{
  "n_layer": 14,
  "d_model": 320,
  "n_head": 5,
  "n_kv_head": 5,
  "head_dim": 64,
  "d_mlp": 1280,
  "vocab_size": 10005,
  "activation": "gelu",
  "norm": "layernorm",
  "norm_place": "pre",
  "norm_eps": 1e-06,
  "positions": "alibi",
  "qk_norm": false,
  "attn_scale": 0.125,
  "bias": "all",
  "tie_embeddings": true,
  "parallel_block": false,
  "init": "uniform",
  "init_std_qkv": 0.0281,
  "init_std_o": 0.00531,
  "init_std_up": 0.0281,
  "init_std_down": 0.00531,
  "optimizer": "muon_variant",
  "lr": 0.00736,
  "lr_mult_o": 1.14,
  "beta1": 0.9,
  "lr_head": 0.00855,
  "grad_clip": 2.0,
  "warmup_steps": 200,
  "schedule": "wsd",
  "decay_fraction": 0.636,
  "decay_shape": "sqrt",
  "final_lr_fraction": 0.05,
  "batch_tokens": 131072,
  "seq_len": 384,
  "doc_mask": true,
  "z_loss": 1e-05,
  "train_tokens": 826400000,
  "steps": 6305,
  "dataset": "wikipedia_en"
}
Each number is 500 + 40 x the weight over its row's rms, rounded and kept within 0 to 999. Layers, rows and columns count from 0. Numbers have three digits each. The size before them is the row's rms in percent of the matrix's.

# layer 10 attention value, 320x320, rms 0.0662, rows 0-99, columns 128-191
076:438467545538507491493465455559487522416470548471568457506544497513558494441565481505583556604528459548558473451546450604443548542460515479558541472481477558440561503533524539532534481539429522
090:491482487542496530460478466502507471525502535478506535522487415528533516451528503443512558505424500529471476518456523494480522532477537517508478579502539446451551491527471554495469496491554463
080:449505442482525479497487476530512521467509478525531523517545493451463550496552483450479547548434572525456523488420579427519586502474496499491496514420559537614487471552502485506484440594543459
086:484476501545564444510439555534467521463492553516413472503483525508492449482516595450478520543535452468576509507511518439490551496471508524394473470476444445503525483504502518453422437532509531
083:585454395416507478523494519499490424496552506453520504526555550494554537519428464488475564473467479470508508511497460464523470512480444559507487446529493504502522470517468477555556496571559546
094:555489479470484463527546505539417543439423463552513545542496462497471428491535493463534495502516530568467490476516529517527513504562552478452542468386456514478551520454485472554450513508513519
086:500545509500496499539509431513432417482534555484516475553537550420494493490479524542500454486525501503486500482465489506478483531502440450498447490486548513512514527527508466455526578511492481
081:467543451493556488513520518422472477546549431536481527577480459414542490484539483547536521480504377470476512546571519465441506490505482484399571534499538509543516442478472482520477485542425495
079:511482508516521531491448525598503610441482472507456516468534494535446484481494494499446526467532555499553490446547490545494557476487507578470521459549484518513522454505441525576419529503521507
083:524462523433500493513468439466554475457425533481561408448474466480489482516561427424517518551469523480529562480548562480551464432426522444524579475467443502530495535508485486488472575557525530
083:543490476460564560480538446546534615502524492431507532487505484488489478491449489471464451495467518481481488448465467499517509603545512492477463516560488491425531541454551551541471512494529606
085:485498529427446511554460521545569561432482522538438493517440501442481557479458566466514551494484500484544517564484476522512486499542562490501501446447519545535494506573489517557474503517504550
076:516463528469479422493487495475506475485487509518552466481440500568543543454485542493541551520487570506513501550455453496490473517427519550509494510459488508478508544476526519522516463501474413
080:407536436506445533561586465550513513503546485482511451455446505446499533498470491481453503526533512556547515454500482488463536455478525490559442489504504519477544558481479542470449500530548575
086:470527592465506474539523505480464514481547462535532481490488457475474426508473577560479523501503459542564486501500420479452437460506579421522466486573566461463437511491532484476544472519456542
084:482526526482449482559447549515598475561512513432491471510495524451545530470519518438454506521476523532438474493499517550494501588470453460519509500533477517417566416463507505479455501477460555
090:529462533601462521419516456494501434437459515411513542518568540452502520486479497461487474454506459460508462532483543523510562491450426524481484450522465512532503487554490528471458465571464474
081:494426436525457517524469544580519496481546532512488507499554461457515511465453539474445551489489482580507466459425438495560515469482468501554548456498504544509569541498441428529548480510500533
085:568528522435497425470474452510475496478548490551478478517541526469481496415476490528484510487504409463505537530506546510505519479603447491465475489499556500474477516480501417555497457520484513
084:537510495547479486509521516476489500465543577516529438513413437438464439478591500526516434487476391498482513469490499408486445486508520543479451503524486526491527452549512484523444466532489501
086:515525417585520418518469413431466483452564503518523486521551459485508465475490484490515495500505511511495598476524477562569406476582478447526540493524487516553495524562507507509479528464532518
090:467521497486512450554512569452519475584497548545585518481489480508524518520531470510481507468461560518559535466522462513492508537501516460449512517519485455506515468547517492550466562481551417
086:481531468482461498501556523514581510547494452546534483527484455551462464461461527495558448516468496498536579509571547567460469538480486472481492499422484552477508480486498556505526505456449450
086:538498533566532570452534479552439451496494548468536535492507499525579485520458511511486511441462508493434478509486445486562453515493451477414465533483505464480486502523497523532594535531526516
082:572505485504476537504500526538517490445539469474445506479535441510485548453459509494527459487442497458523529497494469505458490542544465484510455446572550440461448509466527485535515520484510484
079:444489527497513562464484506507521478540443499508472467508477456452413435514384560530559522487557507526467543580446483545505490519462505471502497542555532547532471489499491514581496495587453513
080:553469467469532455478531505588502532520496564461479474498503516497491509532517482472515555520468522421574573455536514529512513501518548524536522518504585454490530481532490542449525522449435466
085:470440523539533487554524480499557454474482420500522489503537483436494554493492489534567515482558487504529517521544569567440441515538510518466505488538543540467533480475525522449486462493471546
082:532573551481463479504561460470501467483496512504452483563486455533490508465605480485509408469524483509506476570438513504591458517509462527518422518510498483525550528480505466468468525570448617
082:451499559460530453456511481465409469485560425495509468534485476530525538542536500467468507474489445606489437447467499441492485524501465501474473548558495463552469494466485458573406520457494514
080:512492548446524480526488443477469520515494505509516503523526477498516504508480396595484572566450474525489574495607536539493486476516542455408475533459532490532508504471527493481466509535465524
082:506511514478545506493537529509452479529513485501525477557577479473492587526501470523448503563422468506515497509549549541554497465541481439427541506486596495479543517443460535528537532482500476
085:504505538505599507504511511521506481472531530436477464401464448536494468490468437477484511414510526472481500501578527526510558434495412468470466434454466536493490466489501536531478542540507551
080:470454413487519512435475512518504482525478497500472452594543508547511486520455454436444493475463413485479511524484478544487482491414481504507598480556415527497533504499470543561413548478493483
078:495456502478486533588486562514478553474484496480420550567485528480484528544521493496512517430531520486502508522580509471493580478489474529530467501501459516451422531444523528447546547545503523
084:594570480499510544530515499523462494593468526544505499498467468420520547528430456495520515523470497576541560462497502465437493505519487489491515481438514525567541468450541466541495515502524572
083:510481511475480519453472467537454500492532531441466539507460510591533482505493498471514475458467519458595473527494523442515405539497533533513519562489476434444496495469500505473523514506514440
081:454533479463437511532455509506518542532487380461535534612527472463481383454501464495462488513487440509497560498507505554489540451515532515459465488505520461510557419527462499456521510442460485
084:493445501498535535461568471547521481502573525465508523475589497548519443438513566536543466527475431511485528528509465437511494475487467515457504495450492475545515530457483492486528467512515534
075:534483502542464516486518502477548461498431532544533503473485541428544522460502544412490467559530521476512552407460474494484526473540494470495512534523562479534510540472511482572476465506497598
081:493458431431590493487545467473506501531470478475516529532484448478580551517467487519472478517524532539507500482496474488523516469474483450479447446485458535497451482508498527480509501459513475
080:519539493562497571506535516507459472503532508513577431553506532512512541552540436484480461500515456456455417531400581480586433514473428445485517528509551510451526508549537420539510510497469472
083:462513538481468482454528466504526528498493526542488490517509427589500522496481466436521497533467536464530496560491468517483538500549429438470443505465498553468515556449470514459473437481575556
081:487498510521501483508500514464525484459429468519518514496537572492455527495440462556434522565508481455515453497442534498530501561509484517516499487573526473521466500540480542574401512516551526
084:506533512494476503543494481455485516483491435511506469506499519516504455519582480499433477500521491497472496500600512449432553543524471482549474474510506506505510568525472494421405493448448500
079:539465583471546425498508539495526448480500534526446526439424511491544499478459516488626490484574491513551497526467466499561518528490499495429506417518559535433474502586513506423522509578451401
081:424529505513475492469560490501445499488534508442467507453551547488405511437541418518448435485512507525520511477462508566451511522525441524468470520480505497464550487518430483470472492450550547
082:540570471565490442486501476474514512586489419464560559568493497512483556503545534477463437520562469456531553551457490533465498489472514475508506531473496543516526479453470456454442434514535498
082:481474459554519417498475502519436508539516503450529457494532531460520451511551513551516490485522448469494512524493585449483522559579528516424465528502479495438466503483539512481484528497453502
081:517491511546457552480503487459487519463492486472483470507522530530571599575450481537500465481491530474489546459514536479467465509526460557473466446499467413462539532530503502508590529550567498
090:520503502496453456466587502458483564510509469496497447473546513459531520511442511573478564493493540509528545477494464460464476522464480480494505497502491494485501482469527497486501476506548490
087:492455437511475482465503460544456554421408471522464489545423556490493448455543487566532445503504484494488502486424485524553512507459492520552494446549453490495501478454459500562473533508485511
083:497562506426421515448440516452500416521475466469562474490498462534501434427506531527553517426447498487477521493476495473469524448479567481469471549465544514495537472512486432549553543444506519
082:594450498511494444527507591490506485493494488540500481506430434390558488515495562480529531528504510549397498471564484505542498470481520486508493520465532453573476554461490492552460514507505513
078:534504468513446495546498570533532493516476465569476490564521502486464512471454499494523458479520518535480530474515557474506532417501527537497503470519424460484459539523490509473434498608456509
081:491525559391606465544467446486508538441454519570553487554579484516516453483425504421514486460505483488455556517494455498486541588475520505509459527523546497409494469480523536465533527584573524
081:552499493512557476580479501475484444480500498377540513482558551535439461523538579496523512509496543469530494513414499486499495467506486454492463513495511538439513477471532452542514486530463398
085:417464519520584475515499535585511488562493490500474529479590508503452515447481494433530494569541511489482499508551501500456501509540515458471457556517475521422490492516472456463511563557536549
084:611484527494469545449493481508479547463547502488497528541599513523513511498501451601478507440547510545554482542559506482469526580539559474477502515492550486528432485587468458488507554434455483
089:389550514530516511538400491518451499517539457483488482560520490458488505529497547501510521486496500490504459493560533484482490499549479527501472483449447495546499496452493448505491445453498501
079:467465589493454465534495486508525517487503438488428510464491555467490528505491515527517600536526496483501569476498485501491491448474547449441545522478499447491493492547494451519440454465463480
089:499510572458457540537456550500498480514537595454444510487593553452518447465481470524487462464558447525478491469571470532444482482449498433537499477472575533517513528509483430580554517518505509
086:471524488474573473507480451480417425512543438564492544522551528494532480584549465441538585447470522468457533424525492498499495534562513516378473580492506419493543481595422478500445546547472502
081:485612518501520453501473508453455525546511490423471505446512479472564490542460548530493526492454494471419487448436461501509533513396450484536522461440560525510502391554498444449496442522623591
093:570530588493451516483529467469516493504498484468477526457440585527479479463502465451524469436581555515475503511496445515515508461542512430485547513468491533517506526475525529415536524532460503
094:556574572517622480529407519479453489524477504518512433521475546435484461525509498492485512516549569502499482509483506481462514485475447450465543536541500560543432506427561519515489497540487473
087:554490471507559456460520489499487457465500463508460485467620500502498500490402552459489526499495433526495501479444560548520537494455463549542458514474498534479476561494536512524544476436483468
090:545563496500515441534479483497512553505489486480504499480477581435469553449535484496467471499488483444446503494467483500475447516506506465577516540503432466463570481506472513531521499549456497
088:575499488525493460532455477515477568526442409498507526424520418537537476445476542417496427569513520448536549490477492480502485538420433464426500459590501469484520525493573551483516526422532520
091:509512464478547519525464492551468516483531458538473475476463461458465546520479607602504509518440467466514509485545518514459489499464492503535503515505478511478529552549471441493503458450498544
090:497473417527495511508578518523540465460441501499436536416487458547512502460447549461553469496497494451547505539542513504530554477551560463506534517472475529541528502501469559496484531481528498
091:536499528417454523516470506493522565509536504447495529446509524481526420567497486546508530564462442463502535473518488470484544445476462520542488454552474535552396507537460467485500480478492512
088:493479531488525453500447535453443459497534498502497528521452524485466480559548508546522486545527512477467449494501518533470518455553488488493556517436501506493569443487477460535429470527525492
092:488477555498503509567487501472507384529515535493486519541539541459496527540519588528535478483533502475513559492561536500438537474508478471521512514523547503494526539512516436529510554597495466
095:460506485483496531577455462501592471515501486484434539447558552496422521498493465549495529451474508496462508457463488556506489521521510466442624519496533556531543556526516479545500574511485467
091:510560505492476550533537477534469440527533491543516487501453529498528559467462432579484458443468516583563454427532438543526477430454472471499509479490551475452523457544521513517489473466539429
089:532462530457496449495461521511460545519560519504548518445495518451472544558431477529534588503473449525514557477426510541470505513572522559502471573423557457514570545466531482458482516558553475
086:416485461435515466506489545458430541478499422588457457524500479527504494448555510498481536473494495482590553497528471488462513507508478517479514465509486525532484561451480495478478453568538444
090:485515489578441532458501503480522514541576486534522451560557521448529495533574435484535455585493483473403509474484482473519513532528520503512480504460552524520511532509539547500533502460506431
096:479518458451442466514498515442473482453451547541563519456437519451516484534515542536473508422507540483539506555522509494552527520524568566540491516532454485511523566471459445473473520542505587
089:499549583505547454455555499453505546494435500518469498565497475472549439448459544483492530502525500470500615526531468564453472516503545475532561472500520543461595404460492523530459432470489504
086:521463437446422481511514491485495492548565469504417499464530487486495545503480457487531559481486459499571477497481494457457547428528475514497511459466511563494544546421490488574524501526482473
085:401482520484547500591449534495510548550486432554475395526463440461547543574481464467490591526535444492529562480468480503496529483546579469529461476511443531518523502435509452427454414538502554
081:534460526528499513518454505502560524526485495454483519509540490545454438560440524554501476556503535471517483492431521553578514512471416515468504540534504485501446453531395531519498417564479578
086:502476517478476444525529446457498477470543422430517476519474489489543477492487559421548485473566416502470470455531439426501421556433523496462464502506567430467447521584529484473496469496502579
089:427548516480475519419527491513493479588464490471475524518490480598524536472522576449463542454509570466445600478518550544486464456439502551493424503492479503474510515500459560484543517514490384
081:469479529550482524498531518482514491527544558422453491497446467509445464502551530573472437468505444492510482543491502441471431519522442525507490546582516451484482501491550480396471529498581503
086:368470466427542479495448553519576514502433482551536522524507489568509523474552436502459554538492481450467500516571458484502474474571560556523463558531506504482493486508436515510461521466511460
089:477497474528499530513527592479491449533470527433466529473476529541449513490421540506501468436478563502531458577413496516511518515471493531456451525404501421492476446593522419481486491476546527
085:554477534450494442447504527486483560410600516532519488436507484510519495469475463476382493481546498445500583540555525480513453431392451580442440446485519474481490579498451423492611507419441403
087:479471515457583475464570473565484546443508547563481524569516493484488446489528559484501543484596563506495517431502448496543567542565507530517521449496479480447518473506459503530497564504508512
084:525542480535463499482562475440451459496441572545589424559458528476545528488497536527498558548457599511472467448441481509478462526527476513527486444489503467511465428494587446505500452494502454
083:486525561481457614468525473461486490496501490601470433527511455504490564418475543485452524525479480473475467558514457475460495589510473484492522515514520577490522517431498426527597543489475513
081:461498430511504610479545578554509596504512482464504498517514454505533513554478525488526504497450503544415516496488483492452503448541475497409478515502523481515493516576576472530471462551597522
086:514509539527536532497459493581496505573441512481494464415555561547519586494433531477530479496482496462546550533502470466471552529460493514443528528498513503439487554428545454504527562490528470
093:501469503561454474598518559461548490556476485400559557526523490590457431543501550468584524455555446506547573516529556481521498489496513515518519533476542486513452513423477493444451483543477467
084:456474482538453460488469457504586441546480489498494416490564561471480489475540496462536498474476457469529531486539566434544474430556541508494460505459469488463553460543507551515456441555461442
087:542481503567460442552525482477529559501483451514483489540534544573546540449543471491512502455487533535453439522533472439451450451447476506540460495530458484531473486456584474546454481463480522
086:516442489490552496458506442426515476441537458556578495516568547556473519556442548582480510509532473534450475499529456466534502459518490493583505440444530550460586482485535482544483509534486532
089:537554492551443505518455474455551480577421485499497439491513462479509496558457470562528508494465520506453507527471520574432542488482462459535440503440506490526470486468556499482486564508563480